config.toml
num_hidden_layers = 16
head_dim = 64
attn_scale = 0.125
parallel_block = false
init_std_qkv = 0.0494
init_std_o = 0.0613
init_std_down = 0.0707
learning_rate = 0.00871
warmup_steps = 200
decay_fraction = 1.0
final_lr_fraction = 0.0
batch_tokens = 65536
max_seq_len = 1024
doc_mask = true
Each number is 128 + 24 x the weight over its row's rms, rounded and kept within 0 to 255. Layers, rows and columns count from 0. The size above them is the row's rms in percent of the matrix's.

# layer 8 attention query, 256x128, rms 0.0491, rows 0-10, columns 64-127
size [ 63  63  67  69  68  62  77  66  73  72  70]
[[133 114 145 137 120 159 148 165 162 116 123 111 139 105 142  93 128 148 120 122 177 100 165 137  97 122 104 149 146  99 120 108 152 135  60 150 114 147 112 121 108 122  99 123 121  94 118 148 138  96 136 158 121 166 125 115 138 143 123 145 124 167 110 126]
 [ 94 118 179 170  98 125 100 131 126 145  87 135 117 106 137 116  85 116 147 157 133 110 144 145 145  90 124  91  80 125  90 153 121 145 118 154 117 111 134 108 133 146 121  99 128 112 122 150 119 105 164 106 170 122  91 111 129 146 169 111 138 103  79 142]
 [154 120 122 100  74  90  88 149 150 161 115 185 107 103  99 148 112 114 129  89 109 151 126 154 143 142 107  76 149 115 150 134 109 161 154 135 157 117 118 120 124 138 102  89 105 113 147 143 172 146 142 137 122 130 108 170 134 120 172 139 154 109 112 100]
 [131 126 154 130 127 108  92 109 113 105 161 125 110 135  90  89 138 156 132  92 149 141 135 153 118 141 151 125 115 177 148 125 108 132 142 176 127 129  91 124 140 143 100 113  97 138 151  81  74  95 153 124  95 143 121 124 135 131  99 149  96 135 130 140]
 [162 170 130 125  87 147  90  73 113 124 146  88  90 109 107 170 128 131  71 130 133 113 103 112 118  74 127 156  85 135 137 141 159  99 135 127 161 152  97 164 132 141 111 140 126 124  97 108 117 113 156 100 166 106  93 133 103 140 106 122 109 132 154 122]
 [159 135 123 107 123 136 156 129  99 112  89 141 130 118 159  96 104 156 125 168 162 104 152 137  94 126 149 176 124 153 121  94 155 112 148  67 148 144  88 110 124 134 108 115 125  96 108 125 161 144 108 120 109  90 145 123 147 105 122  96 163 154 169 121]
 [161 119 100 116 140 140 235 183 142 147 139  99 121 110 126  95 101 119 100 150 137 155  99 133 126  73 158 110 128 115 109 126 143 134 107 123 119  92 122 121 140 101 144 124 113  85 137 144 136 114 114 136  91 149 134 122 119  98 138 155 100 117 156 130]
 [177 173 132 150 142 118 140 169 156 157 100 159 134 139  84 125 114 144 112 118  87 147 176 111 142 150 130 125  99 141 100 124 135 145 129 120 142  90 128 128 168 169 153 115 139 146 151 139 100 142 131 145 133 114 144 133 130 151 158 151 131 128 134 105]
 [134 139 131 146 137 134 119 115 141 113 167 111 123 125 113 161 155 108 122  99 105 112 125 146 112 134 141 150  96 113 130 132 133 155 137 161 163 164 153 129 144 151 146 145 136 162 122 119 120 142 130 126 112 122 106  31 101 131 121 153 104  86 144 161]
 [134 136 152 138  95 102 126 113 158 147  82 138 126 114 136  89 167 152  87 126  80 129  97  99  97 112 130 123 181 147  80 115 128 147 137 110 102 169 133 108 126  84 136  84 136 179 175  84 157 140 119 148 101 139 133 114 137 105 129 131 124 114 170 109]
 [109 126  91 114 118 110 129 140 112 125  65 167  90 124 136 119 124 112 138 121 111 130 147 124 107 111 174 143  83 134 146  96  82 143  97 128 139 138  84 174 132 168  93 140 112 138 121  92 108 134 120 129 104 140 109 126 102 117 126 166 106 141 129 122]]
# layer 8 attention key, 256x128, rms 0.0496, rows 0-9, columns 64-127
size [ 71  71  72  82  75  71  84  76  84  76]
[[127  96 137  94 124 164 187 114 138  99  96 125 147 122 172  84 165 140 159 141 138 141 178 122  97 106 150 134 176  87 131 123  95 133 128  84  97 140 116 104  83 116  97 155 101 121 144 141 100 135 176 149 113 101 126 142 158  72 175 131 143 153 166 146]
 [133 130 115 155 137 125 149  67 152 109  99 130 101 145 131 123 124 124 111 191 140 102 129 106  88 137 138 103 166 114 122 159 142 122 136 104  76 122 124 139 135  92 109 155 114 126 172 112 127  95 138 123 116 129 137 173 117 108 154 141  89 118 130 154]
 [147  88  99 107 134 111 145 168 156 168  85 160  98  86 100 124 136 152  93 153 153 171  85 153 147 121 108 126 150  91 126 134 103 130 138 108 130 131 134 135 117 147 153  82  72 139 123 152  99  82 124 128 134 105 146 146 115 148 136 120 114  91 122 128]
 [151  92 148 147 105 124 140 108 120 144 140  94 133 111 157 153 173 126 102 114  61 117 115 118 129 121 140 119  96 146 107 119 107 130 101 129 126 147 148 167 120 134 103 103 114 126 124  76 116 163 160  97 125  77 119 136 156 154 135 157  98 137 121 127]
 [125 147 143 114  69 166 124 119 111 123 119 123 103 156 137 150 188 105 101 143 148 135 100 125 115 126 158 125 110 107 144 167 121 127 160 104 142  81 115 166 117 102 122 148 116  99 121 137 102 151 118  94 117  95 142 156 164 148 116 115 120 121 108 115]
 [145 162  94  70 102 118 113 136 103  72 138 161 156 123 124 131 106 152 129 131 154 152 101 144 101 114 128 136  94 122 156 134 131 155 155 150 136 147 111 103 138 161  91 106 144 185 135 123  91 145 151 116 117  91  94 159 159 150 110 130 135 164 144 170]
 [124 120 105 127 162 159 135 117  98 131 117  93 113 107 111  82 122 122 141 124 147 115 127  86 146  48 121 152 140 141 124 107 146 147  88 129 117 107 102 134  88 153 109 154 141 125 131 156 150 137 183 162 158 133 112 104 157 157 117 137 143 161 134 113]
 [189 138  60 125 156 104 136 115 160 129 111 196 116 107 152 111  90 143 131 137 127 144 134 153 128 106 133 111 125 144 116 151 112 146 130  91 124 144 133 124 145 116 159 113 150 143 128 120 114 137 146  97  94 123 166 170  91 124  98 115  99 104 161 117]
 [154 110 194 154 144 113 115 109 115  78 130 109 160 131 151 117 170 124 152 171 102 127 160 165 146 122 108 133 139  95 117 148 124 148 156  83 113 141 168 139 123 159 193 140 112  87 118 153 139 136 136 107 114 135 153 109 172 120  81 124 171 109 140  98]
 [157 163 152 107 135 122  97  92 155 156 135 127 134 133 104  77  96  97 120 120 111 161 149 146 123 135  83  92 113 117 107 145 167 150 164 119 136 119 108 142 106 146 144 114 143 182 152 108 138 130 117 149 138 163 154  89 152 110 108 128 119 109 163 150]]